Part of a small language model's weights.
Size: width 192, 6 heads of 32, MLP 768 tanh GELU, vocabulary 8192, 14.8M parameters.
Each number is 200 + 30 x the weight over its row's rms, rounded and kept within 0 to 999. Layers, rows and columns count from 0. The size before them is the row's rms in percent of the matrix's.

# up: layer 9 MLP up, 768x192, rms 0.0948, rows 605-657, columns 0-63
# down: layer 9 MLP down (transposed), 768x192, rms 0.0172, rows 605-656, columns 0-63
up605,108,225,284,213,234,269,193,172,220,204,207,162,161,170,171,201,183,208,212,230,180,192,204,231,160,211,181,133,216,183,243,178,197,272,222,189,191,188,185,241,222,263,227,182,216,168,221,242,173,201,234,156,214,235,203,201,262,194,226,228,153,159,187,243,183
down605,104,215,189,233,185,210,238,193,171,242,212,195,166,155,225,258,264,148,176,199,229,248,186,158,131,181,220,159,193,192,205,196,208,239,157,167,209,191,138,185,167,200,277,169,269,233,173,224,202,190,181,196,222,174,207,203,215,159,187,211,208,210,197,210,199
up606,100,192,201,238,130,249,237,221,233,200,162,200,206,223,184,171,209,201,209,208,199,209,170,217,219,149,146,206,220,156,182,215,243,222,209,220,205,208,235,232,255,194,228,176,166,168,187,238,207,260,160,235,230,156,153,207,201,207,214,230,198,203,248,169,191
down606,105,145,190,207,200,155,172,180,185,203,210,179,170,224,203,239,202,196,232,204,124,193,213,167,156,260,200,166,199,182,253,224,220,159,178,189,222,118,198,226,227,217,204,205,224,180,232,150,209,181,186,178,161,279,239,202,204,237,195,167,211,237,193,159,196
up607,095,208,256,183,183,208,204,243,165,242,242,175,179,145,195,156,147,180,211,174,201,217,256,156,204,197,176,229,235,159,246,178,223,200,225,201,178,201,138,203,240,229,209,231,178,228,216,224,189,128,162,187,205,207,211,201,219,212,225,206,215,233,237,198,180
down607,097,189,178,193,145,209,172,172,201,221,145,224,223,229,203,230,192,200,225,198,231,225,180,268,221,171,193,196,219,214,137,189,166,212,219,221,132,215,196,211,214,167,194,212,235,176,228,189,200,159,187,189,177,214,194,216,228,189,179,187,189,197,158,188,243
up608,096,216,188,231,149,183,146,201,226,164,163,220,218,238,173,217,168,204,232,215,228,159,206,203,179,209,181,212,294,233,211,231,168,190,240,210,165,189,243,218,206,261,244,196,194,149,153,200,190,162,202,173,212,163,172,183,179,186,176,254,198,169,196,189,291
down608,090,248,172,155,218,206,171,164,241,201,191,208,190,173,198,192,208,133,183,169,228,254,185,194,194,289,237,228,176,181,193,220,174,201,188,190,197,214,193,182,188,220,212,213,181,188,191,151,220,229,228,234,222,174,226,224,233,140,219,170,169,187,201,172,142
up609,099,185,221,216,181,164,156,172,167,223,274,168,197,207,224,195,208,231,242,226,185,260,184,227,163,218,184,173,193,213,252,219,205,223,193,166,214,207,195,218,175,163,173,190,213,179,178,239,157,176,176,204,241,239,214,216,200,161,204,179,173,212,183,280,194
down609,099,223,190,225,240,144,170,203,174,207,153,205,195,236,204,252,236,175,185,151,177,253,202,281,203,171,255,185,190,178,226,171,173,207,182,191,178,175,154,177,177,227,217,178,191,156,181,243,152,196,207,200,187,236,176,202,229,189,201,203,248,175,202,228,170
up610,095,186,180,141,226,238,177,224,187,182,198,224,181,154,150,165,199,182,218,196,221,119,236,224,209,201,272,206,174,194,166,154,253,206,218,201,163,194,201,259,238,185,149,214,152,192,262,233,182,169,230,202,223,160,225,221,188,209,161,202,157,214,180,148,175
down610,099,229,183,169,171,186,235,188,233,230,165,240,215,268,177,218,216,199,195,189,207,218,202,206,167,248,185,219,142,209,195,210,212,204,173,180,212,238,212,212,233,206,240,234,191,213,247,183,169,258,206,237,214,243,168,263,238,209,242,239,233,167,196,215,244
up611,101,143,131,175,210,193,211,151,142,171,229,178,223,175,186,128,195,257,202,197,194,218,201,174,211,179,191,240,210,152,217,184,200,144,181,212,196,188,217,192,171,186,209,174,179,261,185,167,210,179,140,252,178,156,168,204,152,193,197,176,153,191,195,199,223
down611,104,223,189,195,243,250,213,241,236,218,211,179,210,187,177,196,232,147,166,260,157,142,199,196,205,202,196,242,222,201,232,165,151,199,203,224,231,200,204,173,163,201,220,192,243,184,178,200,179,205,180,177,168,157,213,240,201,146,163,189,177,233,241,197,224
up612,094,188,236,224,221,213,214,219,153,257,231,194,202,197,151,229,165,238,273,235,174,220,225,213,171,169,201,231,222,185,227,187,212,213,221,202,184,234,265,233,194,170,198,249,256,221,178,216,273,187,220,174,248,185,194,216,160,193,233,152,177,170,241,223,205
down612,102,186,220,184,178,187,194,206,231,199,205,179,196,234,213,173,205,148,182,212,192,182,257,197,181,188,188,202,208,198,202,201,244,208,195,225,195,214,248,186,241,159,200,163,228,256,229,154,189,192,209,176,231,197,205,222,199,191,206,183,188,172,198,226,192
up613,121,194,219,161,175,239,182,208,157,149,206,183,220,262,161,248,212,207,174,226,190,205,162,267,209,217,164,218,185,129,185,198,197,250,209,201,165,161,170,172,209,171,219,253,241,202,207,250,191,151,188,201,230,206,155,209,224,197,218,196,224,155,195,191,219
down613,126,190,179,206,150,167,198,226,164,145,250,235,182,175,191,227,256,204,194,226,201,176,231,166,212,244,237,157,130,159,182,183,181,225,202,255,174,148,161,179,206,175,172,172,211,223,152,211,156,217,220,232,232,218,245,222,155,154,189,165,194,216,199,246,186
up614,091,238,207,172,227,211,119,152,198,177,236,178,218,182,139,187,211,179,181,178,256,244,203,190,221,152,226,258,198,178,244,171,210,174,178,197,205,196,187,181,172,203,231,213,195,170,200,189,200,206,236,153,179,171,184,201,163,195,167,159,222,152,191,179,273
down614,102,188,211,222,156,189,197,193,229,188,220,209,223,226,191,256,137,208,165,214,221,201,192,200,247,200,180,185,218,216,139,192,178,251,166,193,203,235,180,231,170,271,223,249,144,227,213,155,219,187,157,155,222,208,222,178,204,257,205,212,170,237,202,141,213
up615,086,212,247,172,192,223,216,211,175,206,214,141,222,189,163,160,200,194,179,217,219,204,289,217,198,190,215,221,228,276,217,285,226,198,224,260,185,179,195,181,228,240,237,199,189,228,175,206,294,208,243,228,256,226,250,238,171,214,177,192,214,238,209,214,167
down615,087,235,200,210,150,195,239,166,195,243,172,196,182,195,213,178,202,233,258,204,208,142,177,162,161,134,215,158,188,228,158,206,151,248,214,160,208,202,186,243,203,148,213,172,249,181,206,196,139,214,186,165,191,197,265,212,234,183,160,226,200,186,173,179,199
up616,098,245,119,182,222,208,175,180,167,208,219,220,212,192,155,156,251,225,132,206,260,276,183,214,226,206,195,252,230,206,237,191,204,234,180,196,205,208,171,250,179,201,229,205,177,220,166,207,234,208,185,205,166,179,218,188,171,176,152,254,203,220,150,216,203
down616,092,200,200,188,172,200,201,188,254,138,151,177,194,201,235,219,249,208,247,179,232,190,181,186,217,231,215,224,210,148,244,178,239,209,224,170,207,167,221,175,196,188,259,270,267,163,181,143,201,201,140,173,185,188,167,213,196,210,156,150,160,164,190,230,138
up617,097,251,282,226,186,163,165,194,150,175,242,182,225,135,146,243,184,169,210,177,252,227,175,149,94,195,187,187,247,146,238,183,241,171,174,141,215,180,205,197,172,198,196,181,235,184,185,243,231,216,165,135,190,182,203,222,221,174,206,182,200,177,286,140,189
down617,093,154,222,195,158,181,222,173,229,278,164,199,194,196,172,174,183,172,189,261,167,221,206,216,182,215,183,170,157,256,190,246,185,216,255,200,222,157,233,216,172,198,205,162,264,194,235,191,180,199,192,244,166,164,206,180,236,226,212,223,192,242,192,166,182
up618,092,166,212,202,172,202,188,172,239,175,172,142,257,158,229,194,231,177,204,99,145,256,193,207,208,233,160,179,179,238,224,206,225,193,212,214,220,194,184,233,209,171,211,157,229,254,171,227,188,243,220,150,189,153,236,190,220,189,211,176,187,171,186,170,215
down618,091,142,166,197,237,217,179,210,218,234,188,251,225,196,151,215,233,146,133,218,174,187,195,197,163,133,180,156,228,230,133,216,219,215,185,131,167,195,211,187,263,181,192,197,204,242,135,237,195,216,180,172,200,158,228,187,244,208,211,191,200,219,200,223,214
up619,101,226,221,179,260,198,190,233,256,229,201,194,170,179,183,161,181,232,218,197,203,188,227,221,170,178,172,213,139,222,168,189,233,178,241,247,204,199,216,176,210,192,222,198,190,181,183,191,242,203,258,197,213,226,204,250,190,172,191,225,206,197,148,216,149
down619,104,156,231,167,137,170,207,133,194,217,186,166,254,233,216,172,213,246,199,186,246,204,277,193,226,221,238,260,187,154,233,204,195,226,199,218,189,242,204,253,218,198,207,184,189,204,206,209,172,190,217,244,211,190,190,184,214,230,198,227,210,212,182,201,147
up620,087,239,224,181,222,201,181,150,180,213,228,175,242,206,233,259,196,237,207,228,220,179,142,197,216,205,180,247,187,181,187,177,237,242,232,188,223,206,216,149,219,108,211,203,216,207,167,183,246,251,245,193,236,149,241,187,189,151,189,118,190,215,246,169,149
down620,095,231,217,196,206,284,154,253,189,220,257,180,203,219,212,214,168,204,205,159,251,183,189,219,173,209,203,166,231,135,149,183,200,214,147,260,225,220,209,200,225,178,196,181,222,214,153,194,171,227,227,180,237,217,198,218,198,177,225,181,175,231,213,159,186
up621,094,175,205,185,177,223,226,160,157,233,122,196,197,214,170,204,159,177,196,211,264,183,217,207,166,216,214,198,194,222,192,146,177,201,201,172,223,213,201,137,245,211,199,195,248,225,181,168,212,249,167,206,184,219,207,223,201,175,255,171,195,132,256,173,233
down621,096,225,226,205,172,155,265,186,162,178,243,203,232,238,200,218,222,180,202,204,172,209,175,218,217,230,196,181,259,196,136,158,226,218,222,171,172,157,176,171,210,231,215,241,211,230,187,173,177,237,184,207,216,198,160,251,236,140,243,206,202,167,228,233,212
up622,099,183,238,241,175,158,187,133,229,206,196,169,223,177,167,187,196,171,189,210,241,291,186,204,160,203,216,202,233,226,253,184,148,168,187,183,205,171,228,156,198,199,224,219,183,189,139,223,210,181,213,224,213,169,243,196,188,172,148,155,242,235,227,184,205
down622,093,221,207,226,207,180,205,191,141,230,219,222,191,195,205,259,240,195,226,194,197,185,182,178,157,237,123,158,154,251,179,162,183,183,203,219,210,140,170,196,219,200,243,221,167,183,163,226,188,182,202,153,197,196,214,219,192,223,211,199,219,214,238,204,158
up623,095,190,251,222,249,164,204,184,206,175,249,254,243,215,229,227,247,231,181,130,160,187,203,206,228,245,237,201,231,250,187,219,247,238,209,167,187,202,196,148,225,229,220,225,159,174,226,176,209,247,202,178,224,212,199,203,205,136,211,193,175,207,218,195,212
down623,088,215,125,167,157,174,193,198,221,192,206,140,176,225,219,214,146,204,210,199,196,189,215,171,203,217,183,203,194,190,236,266,206,203,168,233,215,137,236,111,178,199,212,205,200,201,163,204,211,214,184,195,215,182,199,178,215,169,262,222,216,187,222,227,192
up624,102,211,201,233,240,208,229,201,219,183,139,170,167,249,243,150,195,159,194,226,180,214,213,183,227,164,153,165,195,165,143,223,158,192,158,174,210,166,196,229,211,182,214,213,174,212,209,185,200,231,165,199,244,184,209,219,230,140,180,188,185,159,209,179,253
down624,101,196,195,185,154,182,180,203,218,262,244,173,207,205,210,187,187,182,257,189,173,199,223,229,141,232,170,217,203,210,238,233,134,259,250,208,197,215,244,219,233,223,252,163,212,183,111,173,169,202,264,202,176,192,164,179,227,188,208,230,213,235,229,161,192
up625,097,221,237,199,190,203,211,250,232,222,199,220,200,179,173,165,177,207,213,172,177,268,227,182,228,189,230,230,206,152,226,225,227,196,167,245,210,199,227,174,221,195,148,229,201,192,170,226,178,199,199,166,192,180,150,207,153,198,211,187,162,187,197,209,199
down625,105,213,216,204,212,213,218,156,247,209,145,169,190,223,150,173,207,207,226,178,218,182,201,212,240,221,177,168,180,227,131,238,195,171,202,164,191,232,234,201,205,228,194,231,189,222,209,245,213,164,225,242,170,237,179,225,250,227,222,271,169,212,189,201,210
up626,096,196,175,234,197,196,255,208,175,214,277,163,207,207,166,221,264,220,245,164,174,228,190,183,132,205,128,169,213,180,210,183,191,220,201,255,232,170,200,198,277,193,158,191,163,183,127,215,216,178,175,178,193,176,212,220,183,207,217,189,218,247,191,164,207
down626,091,210,215,206,167,207,201,189,244,181,188,232,160,192,186,219,183,219,162,258,157,211,235,184,189,261,235,181,234,200,203,152,159,194,191,193,154,169,205,207,236,183,197,204,196,198,190,240,164,233,279,261,171,184,183,213,226,213,188,246,186,170,196,204,203
up627,105,222,206,138,232,248,233,180,154,193,212,182,172,151,205,220,195,194,208,238,221,237,187,159,159,254,200,207,204,159,208,179,176,162,160,216,221,212,211,191,243,146,238,205,189,199,244,189,240,199,171,202,196,195,269,192,200,227,238,181,211,258,182,154,235
down627,100,204,155,195,179,195,188,179,197,169,181,192,206,195,123,204,193,238,174,198,179,209,245,158,211,192,133,185,174,211,177,247,219,207,238,200,215,168,260,215,145,168,181,202,168,208,178,222,198,218,208,193,186,189,147,209,219,208,129,187,141,228,241,177,203
up628,095,217,176,174,192,152,216,166,167,199,164,188,157,264,184,237,195,227,273,223,156,165,192,194,234,238,228,165,195,148,160,159,204,226,207,198,211,231,179,225,219,167,184,233,196,189,223,232,224,170,215,188,238,286,194,165,238,198,198,168,207,225,161,198,198
down628,096,246,200,280,183,188,214,199,189,234,159,168,214,255,267,190,181,189,229,175,204,153,219,150,210,229,255,224,153,239,205,138,270,122,171,152,197,212,202,224,194,179,184,208,186,209,199,201,144,224,213,209,220,188,188,200,187,200,187,200,202,200,194,169,208
up629,110,204,198,168,169,246,178,161,243,219,208,81,161,225,241,171,253,224,166,211,226,207,160,168,145,221,191,166,186,178,208,220,224,214,263,220,144,182,215,197,241,240,270,205,214,218,240,201,205,206,202,152,203,233,144,196,168,171,185,228,212,201,192,249,204
down629,118,235,171,206,183,184,206,147,156,241,258,244,144,209,240,195,190,218,212,213,187,269,219,214,182,223,141,168,252,175,123,239,232,192,181,254,216,176,138,157,235,253,244,197,241,191,225,190,236,205,187,202,221,250,167,197,183,176,160,250,223,204,197,210,222
up630,106,209,152,212,209,209,185,196,256,195,186,167,113,225,235,224,170,207,196,200,172,189,168,243,221,178,188,185,201,213,189,230,245,189,221,190,191,188,208,208,187,221,226,182,222,169,228,187,188,224,125,191,132,200,191,219,185,215,275,207,172,196,191,177,195
down630,099,203,189,191,180,211,169,218,170,198,235,234,231,212,213,181,247,230,221,175,150,233,241,193,228,216,141,196,218,174,211,266,173,139,208,184,202,280,237,249,175,202,187,232,169,175,222,231,218,208,150,229,187,227,200,125,198,138,191,215,154,177,207,202,158
up631,088,243,191,157,138,198,157,261,132,195,222,213,169,191,187,214,202,219,218,143,174,210,193,153,205,192,164,198,170,186,225,145,238,227,184,196,191,188,211,220,199,225,185,202,211,121,233,195,251,214,214,173,180,173,188,179,193,207,245,203,205,177,225,182,199
down631,096,211,167,241,170,223,169,242,208,185,265,196,198,183,213,224,231,195,215,206,207,174,173,192,164,242,235,220,184,177,192,214,194,216,250,240,186,256,208,150,218,197,212,223,214,210,215,218,209,150,201,185,203,234,171,215,186,175,248,155,169,190,194,185,180
up632,100,193,166,195,161,198,205,243,202,171,242,181,234,187,248,197,204,220,195,202,221,201,172,148,174,231,177,195,172,251,191,215,190,203,176,222,196,176,226,217,217,160,175,210,161,183,179,169,176,145,181,190,129,224,164,165,127,159,189,191,175,194,207,235,217
down632,096,225,234,216,226,234,215,195,213,233,192,212,229,171,230,197,253,244,206,252,243,178,182,206,196,181,182,214,190,259,175,195,182,225,188,134,208,226,219,200,204,193,166,185,241,171,232,180,224,210,196,203,149,168,246,198,190,225,212,237,199,212,206,186,234
up633,095,171,196,140,238,224,178,249,239,215,222,198,194,180,177,177,202,175,171,217,232,217,232,164,211,235,201,179,166,152,220,174,239,189,195,232,178,167,211,214,211,196,202,157,224,257,171,206,241,154,212,158,232,212,168,170,201,143,224,194,183,225,195,164,237
down633,095,233,214,237,161,175,244,218,200,217,188,171,222,203,226,196,199,214,200,226,187,111,177,231,203,205,251,141,177,197,188,213,193,216,184,176,218,195,236,175,157,207,176,188,172,213,191,198,187,230,191,171,161,188,207,165,189,184,250,191,272,167,160,195,175
up634,108,227,192,102,217,150,201,280,218,251,215,165,216,153,204,155,206,69,206,247,207,257,212,149,226,171,214,226,172,163,200,245,214,200,204,198,178,166,200,136,208,201,254,185,174,252,172,201,196,164,193,199,212,211,188,204,191,165,179,213,167,222,237,266,234
down634,086,167,207,248,179,233,178,160,180,240,204,233,215,189,219,210,211,268,156,171,178,212,153,268,163,190,155,195,222,211,156,196,185,193,239,200,203,204,188,262,193,195,201,195,268,202,206,232,204,200,201,130,178,203,215,222,198,226,172,204,218,197,183,197,142
up635,102,244,163,161,247,193,186,186,155,225,191,152,224,181,198,135,246,192,160,154,212,157,205,181,259,207,233,206,140,230,171,179,207,248,225,228,173,180,190,154,189,210,205,263,152,190,195,239,177,237,155,208,190,128,195,184,139,188,217,245,201,180,188,162,149
down635,103,142,200,201,118,165,170,232,193,252,201,209,215,172,232,211,202,176,190,258,242,147,249,248,229,205,231,177,201,185,255,239,265,214,209,168,277,220,163,181,211,233,223,192,203,221,239,219,232,186,194,238,211,198,211,248,213,258,224,234,294,161,204,168,149
up636,115,274,216,189,201,192,193,204,205,206,182,271,156,160,215,165,216,217,227,282,219,147,188,214,187,236,229,172,241,218,199,149,187,138,180,238,162,204,214,193,245,153,141,177,175,234,234,178,167,192,224,168,241,241,219,227,218,216,169,191,217,183,149,210,156
down636,112,139,223,170,177,210,230,175,172,247,220,176,232,251,212,218,231,161,195,139,199,213,223,199,225,192,165,195,194,240,227,211,204,252,246,190,200,201,190,203,131,225,302,187,213,133,204,213,258,211,151,249,198,170,175,194,190,189,239,197,170,213,224,193,207
up637,131,259,238,216,199,198,197,170,239,210,262,252,209,163,236,177,245,261,124,129,212,219,166,221,183,223,212,236,186,171,237,160,242,188,263,211,182,180,190,213,194,184,181,144,234,225,201,196,179,175,180,177,191,180,234,181,123,144,217,139,224,222,186,214,221
down637,127,188,287,236,148,214,163,169,195,222,177,270,191,240,263,205,200,266,219,149,193,197,216,173,171,231,181,224,210,258,188,169,158,233,199,198,195,235,214,230,220,206,183,245,260,216,177,237,201,193,165,184,171,200,202,183,204,151,155,174,226,228,150,250,223
up638,114,213,151,200,157,176,174,253,162,187,201,235,174,249,164,164,163,199,184,228,235,170,176,220,210,240,219,195,200,231,178,218,183,234,203,242,180,168,217,191,211,192,233,179,191,196,260,197,142,200,205,231,156,249,188,210,227,213,171,166,224,186,196,178,251
down638,104,153,238,147,223,185,179,207,196,248,264,250,208,205,212,203,231,180,220,174,195,192,174,260,228,235,207,171,230,187,264,180,194,179,236,196,183,172,134,198,233,227,180,202,189,197,239,226,186,202,189,186,169,229,224,208,178,185,192,144,116,232,202,242,161
up639,098,221,207,201,162,167,239,159,233,166,140,237,225,183,168,254,232,187,207,185,166,153,225,222,206,278,155,190,262,206,145,172,285,168,260,216,183,216,221,163,163,183,251,132,179,170,188,218,206,167,188,152,173,190,194,242,215,190,167,199,210,226,253,184,199
down639,101,164,194,169,243,199,214,163,197,192,184,192,171,210,188,206,216,239,185,184,206,208,185,124,210,276,221,199,229,196,225,253,203,217,245,181,224,225,198,177,226,187,148,182,218,191,204,199,212,212,215,235,200,208,242,225,200,216,253,230,221,171,202,152,201
up640,091,267,225,228,163,197,207,203,154,190,123,256,224,134,180,158,215,173,212,211,176,232,230,170,171,189,227,187,204,223,192,198,183,223,247,193,158,244,230,188,145,216,185,168,198,149,246,176,205,154,179,218,214,142,214,228,165,218,231,192,228,228,238,157,208
down640,097,182,161,145,188,239,171,237,226,226,205,248,280,184,187,215,205,224,199,269,205,238,127,232,210,222,217,207,177,136,173,221,151,234,182,223,171,194,219,157,218,172,204,202,188,232,181,169,156,221,156,220,191,220,208,177,145,189,163,134,203,209,177,201,157
up641,105,166,188,162,170,243,204,157,236,218,264,190,258,217,148,224,232,184,205,233,201,181,232,251,229,214,193,198,171,185,223,196,215,180,233,212,192,164,228,199,194,167,253,176,178,154,210,211,209,172,148,182,204,197,280,148,198,195,194,183,232,182,240,170,208
down641,102,212,130,130,188,190,234,196,208,183,180,213,177,183,168,179,198,243,188,185,215,226,194,214,192,223,219,234,155,185,235,163,245,162,242,235,187,205,204,212,216,162,192,164,253,181,152,157,144,196,215,210,151,243,152,259,107,214,184,200,242,215,244,150,202
up642,093,221,201,155,210,219,205,204,170,193,200,219,271,153,212,184,216,204,241,182,171,183,238,181,214,196,168,213,234,173,192,218,238,167,208,249,208,171,191,237,162,136,192,227,172,185,165,176,229,185,228,151,192,232,227,223,144,205,187,118,127,181,212,227,209
down642,101,240,201,210,189,192,221,190,225,201,218,172,111,189,182,179,169,192,275,182,214,228,196,223,198,212,201,225,180,227,178,243,193,213,194,112,230,267,230,144,213,204,204,173,221,135,193,254,258,195,177,186,190,159,174,124,225,238,198,216,264,171,189,157,193
up643,099,199,228,181,234,243,220,223,235,133,213,185,219,187,193,205,226,242,193,185,275,195,185,172,217,197,212,224,195,211,183,170,229,231,186,200,239,216,162,176,191,159,202,199,120,168,205,230,231,201,182,205,210,242,261,181,219,171,146,200,164,206,223,267,177
down643,098,235,182,216,122,189,168,203,237,243,172,224,198,237,228,207,230,173,193,114,212,166,209,180,226,238,157,221,207,210,218,216,204,210,189,163,175,204,198,178,217,196,185,184,237,199,123,211,166,193,226,214,237,169,186,151,206,168,114,176,188,207,215,212,220
up644,091,182,206,207,163,245,262,219,240,252,131,255,243,215,229,169,223,132,203,204,198,209,155,177,268,141,163,186,233,230,218,224,157,188,250,215,153,203,225,190,227,234,174,156,222,188,196,239,216,225,222,190,197,189,181,231,242,183,191,291,185,151,234,218,200
down644,105,162,211,201,200,253,215,180,186,229,179,201,219,164,189,193,176,188,210,230,222,221,235,163,155,164,182,204,206,221,190,217,196,257,190,166,161,194,226,213,201,250,204,187,264,183,213,207,211,245,250,215,241,204,237,205,176,183,177,189,204,252,199,177,224
up645,102,248,134,231,183,150,146,233,175,186,167,257,165,186,150,162,163,206,205,183,252,212,255,212,182,138,219,156,244,193,219,230,203,157,268,179,187,190,166,186,175,203,206,170,197,222,163,146,185,252,184,259,209,183,199,210,167,177,212,179,225,203,186,218,126
down645,092,153,188,188,266,209,215,181,211,191,261,207,191,141,237,191,253,237,174,160,179,113,161,213,171,229,170,219,198,141,186,174,252,200,243,179,205,175,238,233,248,149,182,202,235,154,167,239,253,214,163,188,217,210,189,148,209,145,197,194,184,224,208,152,178
up646,098,187,244,226,146,209,165,220,213,282,242,263,189,169,210,181,194,243,191,183,216,217,164,230,192,209,177,198,199,185,196,213,175,165,236,196,211,161,202,166,196,176,236,202,170,196,189,202,179,210,194,220,195,224,211,189,204,213,220,251,179,185,228,252,227
down646,102,150,179,195,232,223,208,175,182,176,186,241,234,227,212,220,225,165,205,185,196,221,206,174,238,194,158,215,161,225,206,166,241,211,158,233,170,218,215,195,202,226,205,209,215,214,194,140,206,185,219,182,257,254,183,217,244,203,162,181,190,209,203,195,171
up647,108,198,235,163,217,223,192,241,181,205,175,194,190,246,206,216,229,124,178,200,186,199,192,223,260,214,173,221,166,195,187,190,186,183,225,175,256,220,199,194,201,196,205,192,214,171,153,116,204,194,179,188,166,142,195,238,186,184,196,172,186,206,159,144,230
down647,104,196,168,237,185,229,207,219,170,250,243,215,136,188,201,191,249,233,147,253,230,225,176,177,195,202,197,215,203,192,268,188,169,191,174,167,163,210,164,197,172,189,210,195,219,222,217,240,200,235,178,189,205,193,220,218,161,183,225,202,179,220,189,223,228
up648,104,162,202,205,183,215,159,182,180,227,214,211,177,173,204,188,219,185,227,117,236,219,210,209,203,163,150,217,213,266,189,154,196,187,158,208,189,202,235,213,168,203,172,177,197,159,225,154,261,142,174,147,236,134,184,223,180,218,185,163,159,215,162,245,185
down648,111,260,213,170,184,239,204,238,237,173,186,192,215,188,207,185,207,165,151,238,189,160,215,229,204,232,235,188,236,226,195,256,209,184,186,183,228,220,169,236,197,198,199,202,223,190,253,214,189,200,229,193,187,167,242,186,264,181,184,196,192,188,209,210,178
up649,117,223,195,177,204,178,164,198,150,200,204,214,229,201,154,203,235,169,249,161,267,223,156,210,182,173,227,144,222,210,221,199,176,150,239,165,166,196,212,247,195,162,231,213,223,155,239,224,210,140,206,211,198,223,221,191,196,210,131,211,198,137,213,180,200
down649,116,234,234,208,210,202,207,192,221,195,185,219,196,221,170,177,210,165,212,184,207,174,144,236,201,200,193,172,160,256,198,134,234,206,207,188,105,170,213,203,220,192,188,255,253,205,181,272,200,206,214,189,238,225,223,211,165,211,133,184,174,190,175,224,224
up650,106,237,234,204,202,171,216,184,246,260,226,198,192,201,243,225,212,172,178,203,205,230,233,158,220,220,162,216,154,192,157,180,224,158,174,198,201,124,217,203,249,183,203,240,227,161,205,244,228,197,154,165,182,212,188,167,205,183,207,203,154,224,223,260,231
down650,106,153,177,229,215,174,228,205,172,254,229,183,153,187,183,154,244,187,224,211,187,158,184,208,224,164,222,185,204,210,227,235,164,255,203,174,246,228,250,213,153,200,215,160,177,178,185,179,140,199,168,162,229,179,184,237,180,232,213,210,232,174,224,205,183
up651,095,209,231,190,214,156,169,233,165,207,212,181,126,172,205,212,230,230,182,173,184,236,234,148,217,184,228,247,216,183,191,183,256,207,195,190,183,185,216,216,198,195,155,209,183,204,206,199,178,190,255,206,148,225,240,169,184,201,151,191,186,233,194,176,145
down651,111,235,228,176,207,195,199,166,188,198,189,215,187,182,155,224,240,224,191,239,185,217,148,203,183,264,182,221,209,193,197,209,199,215,254,219,183,233,204,238,159,199,206,196,254,243,181,190,164,168,237,169,226,163,200,215,259,217,193,209,167,213,163,174,143
up652,104,191,185,205,206,223,175,266,166,172,264,151,224,189,197,145,222,143,179,192,221,271,174,184,236,234,215,208,182,156,212,134,216,219,250,210,188,158,208,211,190,174,228,187,190,206,169,185,220,197,180,197,257,219,180,194,159,226,194,197,202,174,277,144,138
down652,104,214,160,191,193,183,199,187,249,202,188,240,178,259,195,197,169,144,194,185,237,226,177,221,220,240,195,171,164,150,194,214,219,182,236,179,192,148,153,204,169,187,156,155,185,185,218,184,195,189,179,247,216,259,189,234,158,191,212,166,249,235,182,176,141
up653,115,258,223,167,212,175,233,236,190,177,159,155,197,132,221,274,220,214,232,246,216,177,137,194,283,197,230,224,194,192,183,188,259,194,251,197,180,222,203,177,191,236,172,165,220,195,225,189,207,200,204,193,142,232,200,198,180,239,161,184,191,200,163,214,185
down653,105,150,190,184,198,202,153,212,218,211,218,199,254,216,173,208,206,193,230,130,215,188,214,215,193,202,172,197,174,190,158,143,149,216,198,208,171,204,213,176,241,176,189,194,197,258,215,225,210,178,184,246,218,187,216,133,186,200,238,195,231,228,189,226,154
up654,129,246,200,191,212,207,166,246,158,213,222,206,190,242,120,172,251,237,204,266,184,241,247,161,230,164,224,210,218,151,175,155,169,203,230,251,205,234,161,177,188,184,188,149,224,230,224,199,184,234,206,187,218,237,209,206,175,190,196,178,187,191,198,184,207
down654,115,123,200,159,159,168,191,182,206,192,192,219,163,225,208,134,165,189,205,180,190,189,220,245,187,224,232,223,139,213,170,170,180,225,239,229,189,195,240,232,226,212,194,191,237,182,234,236,170,241,260,229,233,194,213,180,182,217,186,173,148,220,183,258,215
up655,093,205,244,230,184,229,188,190,169,127,169,241,163,193,194,152,177,174,203,202,200,175,183,168,187,167,186,185,259,264,196,209,243,180,229,173,155,198,220,252,162,237,208,208,189,213,256,193,177,172,165,178,170,203,168,155,220,202,213,253,212,159,227,199,215
down655,099,185,167,206,197,209,209,212,230,224,193,222,192,222,223,208,153,199,176,162,213,212,206,272,266,211,139,209,214,200,171,131,210,234,230,181,233,176,178,229,199,237,200,225,225,201,187,223,207,213,209,190,211,159,236,174,202,235,232,196,168,243,159,167,227
up656,089,234,187,254,182,216,219,160,219,237,187,158,147,189,232,213,256,173,218,212,152,223,188,209,220,180,224,140,183,167,204,267,248,177,252,225,203,198,198,193,205,175,198,178,201,153,215,213,219,195,205,174,193,168,232,189,237,236,218,157,215,138,161,193,204
down656,099,258,212,203,216,199,203,226,204,190,157,227,190,258,212,169,176,183,271,215,269,196,189,196,199,218,195,187,268,210,176,241,214,242,212,175,214,206,152,167,202,206,152,204,188,223,215,219,187,176,189,135,216,193,170,193,255,204,163,242,222,183,205,169,221
up657,099,190,148,172,157,190,133,185,167,223,178,228,178,175,204,210,226,169,237,216,152,192,197,231,272,227,229,179,210,171,120,204,200,171,199,241,169,173,141,180,172,192,188,179,204,226,203,169,218,133,180,197,199,213,176,188,173,199,237,160,174,151,231,198,150